Weights of a small transformer language model: vocabulary 8192.
Each number is 128 + 32 x the weight over its row's rms, rounded and kept within 0 to 255. Layers, rows and columns count from 0. Numbers have three digits each. The size before them is the row's rms in percent of the matrix's.

# up: layer 6 MLP up, 512x128, rms 0.372, rows 381-405, columns 0-127
# down: layer 6 MLP down (transposed), 512x128, rms 0.176, rows 381-404, columns 0-127
up381 119:155104115127135078085150108113101083175115167114120125177140110157176145109139126157114104125069114092078102058101156133133183180179163128088117126160129104127083173152198162074192140087128147121152138141166115110113096136090146154132037030130113143159159139124069151122178139097114102097068132129134162128113115123092123129126152128199091177140176118158133114171118139143078144139141
down381 122:149119116140109130142058125115132159101136094078178113172062169178123173150175124110082121113112157149155163167041150105168114175115144178116123171100104123089114101094053099106169079137106127173147112109138096068100087152095100166089115162098177130095095147084137140154121150090080191121135107138126150157139112174101162172156135112115120146176173126082150167164105119172095157106153
up382 094:148128122133133146144133150134160143088170131110156144146131122121079135110131133155186095082202154098143086077120063128152123069086048158148114108170099073102154121140120189088173108098149122103131186176076164124141131141128077137189174127140117128146102087147129150087120140146074136135116150122146139123072084169069060159151128146104198140150157145121126136120150065111216128122109
down382 097:123160104105120093178116135114150068131145117075124117065186132153117109104154189141117169096039147133086174193104165160143079159136102157098169147120089111136119091117163118129113124112152104143110111183171102078110136141142111165141130118125134110090158127147171135134081122163156073131107161201132104137112145115138156182071169093103079174116116146184115134180086167189058139128094
up383 106:168098151134125131103116087141114133150116161102203105118178147130109129090115138123064104092141120138092163046123124081053116192152101155082139090123084086130138097106138144139080171108167136196105154139125132155126118116149146147119148168116100124076106128137136101080091141148110148144188139167078144139052117143173114026164165160120140148107159158095177141145178153128100139197125
down383 097:133172111139116090204157074132154176105195117102077166099170132104083168147131142072138166146150114112213191130126097089113173130114136141159118079140169107159137154143138177169082115099102211127103097126136141109129121117161091143123108159062135121129120151110129131076165067083161121147132100130173070188113136087090115101108111093120124119098144096121089082115135137119175170093169
up384 103:131162113167082113111130110125157167165114207143127101091123142120082087109082159097139107164150105140073132072061118145160102117118075123049083142097172128136120138133121147153125150111157140084159140072111116044118159120189105125136127182131127122100143113112075162154079103153093161122179132087207114122135205115139144147118094179183131142097123125125140115082184154150131138178167
down384 108:109103111115113082093152157043137114165174142073116139150144134111108160148176077071121127101198135120162142175144143086109144123121170104117167059119114182192129188133155098134117104104169113114122099158130134143148120188122077083124199131169154155108130138096135101121126132067107153171142157175101115090101122108108161146105097081158115192156124082103154174086108082100138191093114
up385 093:140140147115139117097090111171135150104146142152128119114119177100139148135100123113110125131216135156169206136112101157090165165085093143118127138190130150181153092127038170118085088082147097139116146134103126158110152076131052172182115092189116102111121133153136128047165094151085111130086124136143193191124087083111149179114123110176167124128107063132148147124127082118125132098110
down385 090:100098104190115089222157099105163126151161129204157134148088120167159073152120109094159110124177144127083100171117170054112147099155158124139136153086121124114117142116108189094128115121129167144141071056120132137107153115162091174061139194151146137154162118112141173058162116065193162106140116154116111102087129159104149129093150121113130136078138141125056121116128115096131139117095
up386 096:129138101166149160177123101080145130175072129204148145191135114169065166131128073147136073132082111116086082116119081090137122115098090093198144115085124117172170131128117146081129065162106191088120142114149141117108154135091144166116125095104100183166110143126158130099090136208097097102142137103145127132138151123137146141182069154135082164201116119127061134116137136152136111190133
down386 101:169146114161124098132079144142112133134092151189075122111137104161119077157094134148100151105144097096158223159155083130043097128139157152105130133120086099138117189087094094189112137125096126139100114098085139144133133131108132092134147102176148136085166185233132118148105184112050084128113092114167150143073106092157153153108108131140176145138135132133190121109161125126163136069135
up387 095:145161111119133134071137142172099100171186154107157176073126151143096184115106091091111170125146085129077120124152083163085101084158076120046110147110086117101138111156174102155120133093059159140142147115144135118120147115179136161157178146150147080065138157093142127108123102150187151195072131091113186070139144107155163105132122153145172162073127149093147155118129148164076131087158
down387 110:148066100154169135080141128152139115096114141067093152159123132144112093153147142106119092157119098085149140122134160089138162193139121150144118125149131128122128124038147164131135101185149101135168121135185101182157085096075170081151146135085081192124105169165164099127097169129086130135149110145179100150094145106100200153117118078086191122156021088133128126091098142137112167132141
up388 108:122129154154099183147119117148135110133186204105109136161120107064117180112145149096127106132148125128155130117187093122156099045070141103145085163138107159126142074158179120088120082081137119053115138114114132099181089152133159169160142129066140085150126106142112086146195119127132170128123107098112144085149159209134131081092094141092145097187099083175177094128120163137125176138113
down388 100:125142164123126063132155131127214130126139159145121124046171123110140100057115160146141112117117030130090149171138123149219083163098119145130184084129119113132157181153081155133149106155146114117168159132118090099103074130129093159156132151133134145103103148102071119155143130111128193165109129146109144157111117096111161044140114194178158117105162114119103089124100082193117107119113
up389 105:147160079085115098175128033090112179135095107137090077103151104184170118146180095099103150143142134145111125099082131116118154145220110153108126102100181112141145107160122179098082127127085092164064095128159099141118174154090127168201123101148103099117119161185164105154177130151169095099108218147162085111106123126109126131141135120127151113156126129098102136110103123171153089121178
down389 100:140164166120117107130138163125184192121098093125180172132133126077144091192103160120136077141166106188156085123134137135194134171083135082191089105085114119128141109148147129140140125123103169111151150128172131129102113058158185152105092162123100152156103138178057127128151113105167198111135096051142104114159162132120130078111138134108093078125139119165078084169087106130081089079126
up390 094:114122139088094115119105181063169113150131118089157113158129143119070110135105148084107107121142169118095131102148176123138157155168120194106108139163095122045094146121134066138093145115175117123084124094141153139117139136081100096166158065125220107178143136093192133135169164080178136159115132189129123171096143068142129104142170099130129109131158138133146144149090210095074086146094
down390 094:166159129170176106138126117182063144104081167191186080112113145165193160114131175172096169163129115098123126092109132187152140107112168113091063097098173181160131127027128138115060084165121099162181096102109112142093133154083134145130102103132115164108099083129124131104104101142113132087079126111114150093153149138156111131131138143159139168127087119147104183165137065133159116090142
up391 096:175122121092123136147079127120117099174155146133150107109180116140123107087205081154152143108193113132160134119198109127095112084108128132109155107060129153154075066113163133093179129100111103153059144128133127094068043085102167148137145177105139167112161166139103146181163167155139165082126105115101114158180094167146092122149092140141146123109144102167143128074141114090109187172084
down391 089:158103133115107096158106178193156148139126122068165140110163105096094141061110156164105151121129105125144095142172120184110179150112105123058145124149131138104160080092154145075156128126177118123136089160142047132186140112078113146175083180076132151184128081156108098182186085127148109108112131139131115115128155189187141128101174117096127097141162100110146107154121069108174071099116
up392 106:103100093036108157068148088130150186092107119144163135161101101126119132168148105125118153139215180132154109107120081085184108086139181090110109125138124104176121105080151103182127079160125098154103144121105172113156093097148155192137104165115131098086100118134198100156082081124178156105109147090189160141088109120136116155176129196131139080101139094147132105093140158132155148148142
down392 106:091149157098117153178102122187137111074120142111145181077150106134109081100111095136163160160171116128117130146042132143162118142156105178163105150187118134154112139109065147156136111128196151109155147139150057065089112142197132085163138159110134124108070146085115119087115104126081148106095177117125093169189112139137104166093088219165142156105098151105094126138124099103174145129136
up393 100:094119142170194118140130108096126185141115074138105117177088133068125103118124169097126152193155100128082147061151116123146121134130117098162184150123125134175177151124101148095117139146083058118127144145127118130106087109132133155099096128122134138118152150105161098144117129047155124175139063182098134112222109170089137150119062154226121162088119096152075115121176144157156102102124
down393 090:148112073080150154137155135145131110123205104097122113125171052119076166173156113102113177071089153134085154080127129163080114167123057132121155136133115140156130101140143160121197070206114154116176094121139078147137076104143147161120105141133187134130092146091144123157066129145176152109118187128113170147116166105080136143119085163131113064126192098143125127095123102150129082157150
up394 095:132101069127151164140140138130160170176144114143200141177120086150143140126083093116124129112113111150128094104131097119155193137090121132130080142106096086143140206140148087115088148193031092118064184094109162133133113135133122143124141079107090081060169110149173156171086128075146136159178128115154135130182134065156136145073168114141142159171103109121135169069142162127128112145104
down394 103:093100054114123163117143156170167141132121148159149114093119093128090043148099160114101177140138151101156146105100133148131126130151091155133100160117177134154075108089198106117122138134127143187046116175174107094106154070116132138127141169078082069097155121165187109089123123103100144169117121139186132111143131129108106163062170153186130125167115128128079080177120100151070147162168
up395 091:172135166159081126116164130166132145145130106176109090065111149106127168106124157128114128147114165126123159098178196160153141148125097194092144152114101153200056160101097187184164127160117095093148088129062149162065127055104155166114085143126111151134174153114090148142139079139128156154132126148105091101113151129079110077135088131167116085122127127071107083068139183113130172101121
down395 090:114171112109170168166180128120145097141137075044116118116143158162102136131229102137073129108131157137077127091172152108140144084160109153115159087087138124128130098057082127119140109082115127185151117145138150164071204120120111135145184123182159153120154096139156179103138131119158077095066178149162086175120107114134119148120109125062151159088063105112102132153085147130122134127121
up396 106:193138122149075141088172134089154173142165151098129082152081133112154132206156112128179090169154123163189111115176103099110122098089171129183112138119141141127098133112147193138120109122098118129096128128112124131122112168151102088086122090063150095123125142126148180140144125158185105112115096089166169087090104179156078178117134067095103127124116107046158149118076108125159088087199
down396 097:091077064153096134155096150139093043122163128145135129073158156091156140162046154167105132114139145140093189100113195115133056116142114099070163141092146190144113175126120115108152150123119110083141103154120113065136123155125083149162141113183158121099125098095151064200113202110135124120157088184134127144138118139136168157145106177171139112142131121112182144110141139109107146077102
up397 101:127135159111117125118121154134088191177137148100091140099122077098183134048159071172097083199200185073141094130109067096167129075174124156149121094160100091127084131078089154121133124131156148125088167121095148140101168143148102157108134115149073166097131072189155102075146152129114148138091131069130109154119115113122190164176104132119161101121108135154152139152123163117118163178116
down397 107:178168119129179111104177120177142105108143126068088119121166106184101091175086059119120186099138163135092123135121078095098075159110141151102148193145105048109119114126115130110097061121148127160119147167074122084142153113152156125174094139140118174144123097078126113144133144104153215153091158148110152184136120131070134135127103082157157086122167144159176113079133110125144158192113
up398 107:101071115164110126144133110116129143118145137110138160115086109167076148093111107140179112183117123119089025160088149166153071103148122085128121130150134179077139109128097172152148079197182248126184054118120160149147139166131125146099096155123176157094123175174108161098105132127117072140096148119172129148129095107125135146131115166158112122126143136082107173159088124084094120130136
down398 101:112147156109128110121182052129148184119162069070114158150142109098119144142137129076150089184116123131165159133144095145130131208139142042128149193105125104152130056124079116109115200115131194106142133129162063134193074158142166172172115150107193162148104171107098156093107118128102117125113113080131143117125136109093121062103123088173119151131102156139141126118137120095124142113071
up399 098:095132057058140108115111155188153152163124152141127142130122074131119160091183114125148144155174098104127115133148158077135150160116128114125073147139114087112049111117145109164119088149189155131120126169111065105117129100088187136184111129128117154113129154089104116073089140082117201141118174138060146134134091126163132112113136175110180099097193141120178161146159168102187170126061
down399 092:123088178063138089145124152137142146137136107103131163143115081146171074155129146119123150099138126192155127051089141144111169169105027091137154193159119128147115093103124156148137124132109119155086124196183123149116154099187142083159184140125152100125138139134150055152159141135106102128139104129090111118146134181113095108056138119141079147121224107092102098127061153150105124130166
up400 101:148139134141113109156169095112128121123150104142172146140122118141192069134098078120095059117061121122117082105109119109124094122133110124141121175097120120105107133082184063098138121148156114117057141154104136117130160091137147150096116155164129180054112117112136170105141170191088164191099083165133152155147141137189123124179176122072205197124122153116103141149061085141126073158128
down400 094:136200158136098156110159114120184175073157091131067131176088081105101116162167135109106123121152131123097182112103105161069049129132121061140099108150160183134119140112104141108179074108125128156128155083069119118157111077176151114140102147088162131144087105117133128118058117121143161152161135152137166110170186099123135129157138079214105115096142095121141124123062178170149117162133
up401 098:175115060096114157108097129118116159124129185119182122155155096162136151115118137064109165123126152124170180079081111063153085068167086162209126141092147091139109144144119170165110101143059119120110137145101172116087135135118146213141125048067101130188130116140098114137077133151137056133133117098110169148121150134164106138126108104192131142157133118156153155087126169155140137084129
down401 099:154149099178139139135083110097151147122126132150146127105110155103163129102177088111162205151056116125133157134130112127134152112096114159122100186135140123119123027143132175127124158082141142167126149161100125136088136106137092064136197140137119156176052179126166192154089122120173159146090096112105149134112124159133090126133167143114107101074058091179115101085134080156109065194130
up402 084:164169095080073139116144113133078137153137108159161124126122178125073166099124099111155142082185126097170085093100140157174153111073111151090160085150103107115152118158092117092149131097064106192116157140128150111190086091097112081086099141154160065107129135117107189118126139123144180138116131116131128119179135143169113129187174114092084095160146127121231130133132178117159168069145
down402 079:100118105097175117183117123163128053097144094114163108113085095123112045154184115114084114144082138175100100139121173132109133147130152128091131110140163075179131138148101163095150167174138156128160124166059134152063148142142152154110199165170181120114090109162136087078076164129159141130117090160143176171125094107135145105083077090051126175162113158138082139120124100165114122133127
up403 102:143108121135113084104129122149150128095118084098133159098101181158119080102126126149137097180176124171188126063138103091105163141146152160130152079164121098123110200057061081134069140169105155136084132138163218083135131167191126199095151166166134128120098099172130154116113148140159108144108150101140087206104114124139126169173134095128111163156112125122082081120096121093102093129132
down403 101:116151078063142141184122111142176141145133176085147150121095065088116093104135085156112088107162179132115161092163146136160132171136123112080104128148194122108116043113105094138118087184200095111148129132161182150138188145120117101180152089107088141122098150075150158102132163117187157176136117097107107180092129142170144081125140138136126088120060066132167109166142081132126139119147
up404 098:158127168134146104169144125148150135157131106087171204141107187159128084092149093091103146168108101134108086084158098129120144131102109096139128112135071059086094123142148142042148130165126167123122145080097111085148125146156119218196161127113101122085150062123124072109140131140135185155152135134099177131083192139148099126091157076076144108121125098169115188149180130116158137106121
down404 100:047139086071160161130130118107136100085129109119075120111156046098077148131091149168168111114109158115071187137169166133125105154138116121099105127082095203167102177135118108141146190064148088110191151146109179110133104162127151092161143135124089133147168163131097140179121116218130118140095125152128140114137104142088089158150080156133151100153167087139172135119074173105151127134102
up405 116:165138176139100151141092121095083108188135148147154111137137152112169094169115127086094070126101148124109120132169169154127082090151088125127177146041127131153088175148098137157116191114142133126108124168109071123110090086168172139106119109087109091117124097181113121102105152118114131176174058198171156102117134128121134174077152150190095121125109141082095207197099140096139086143138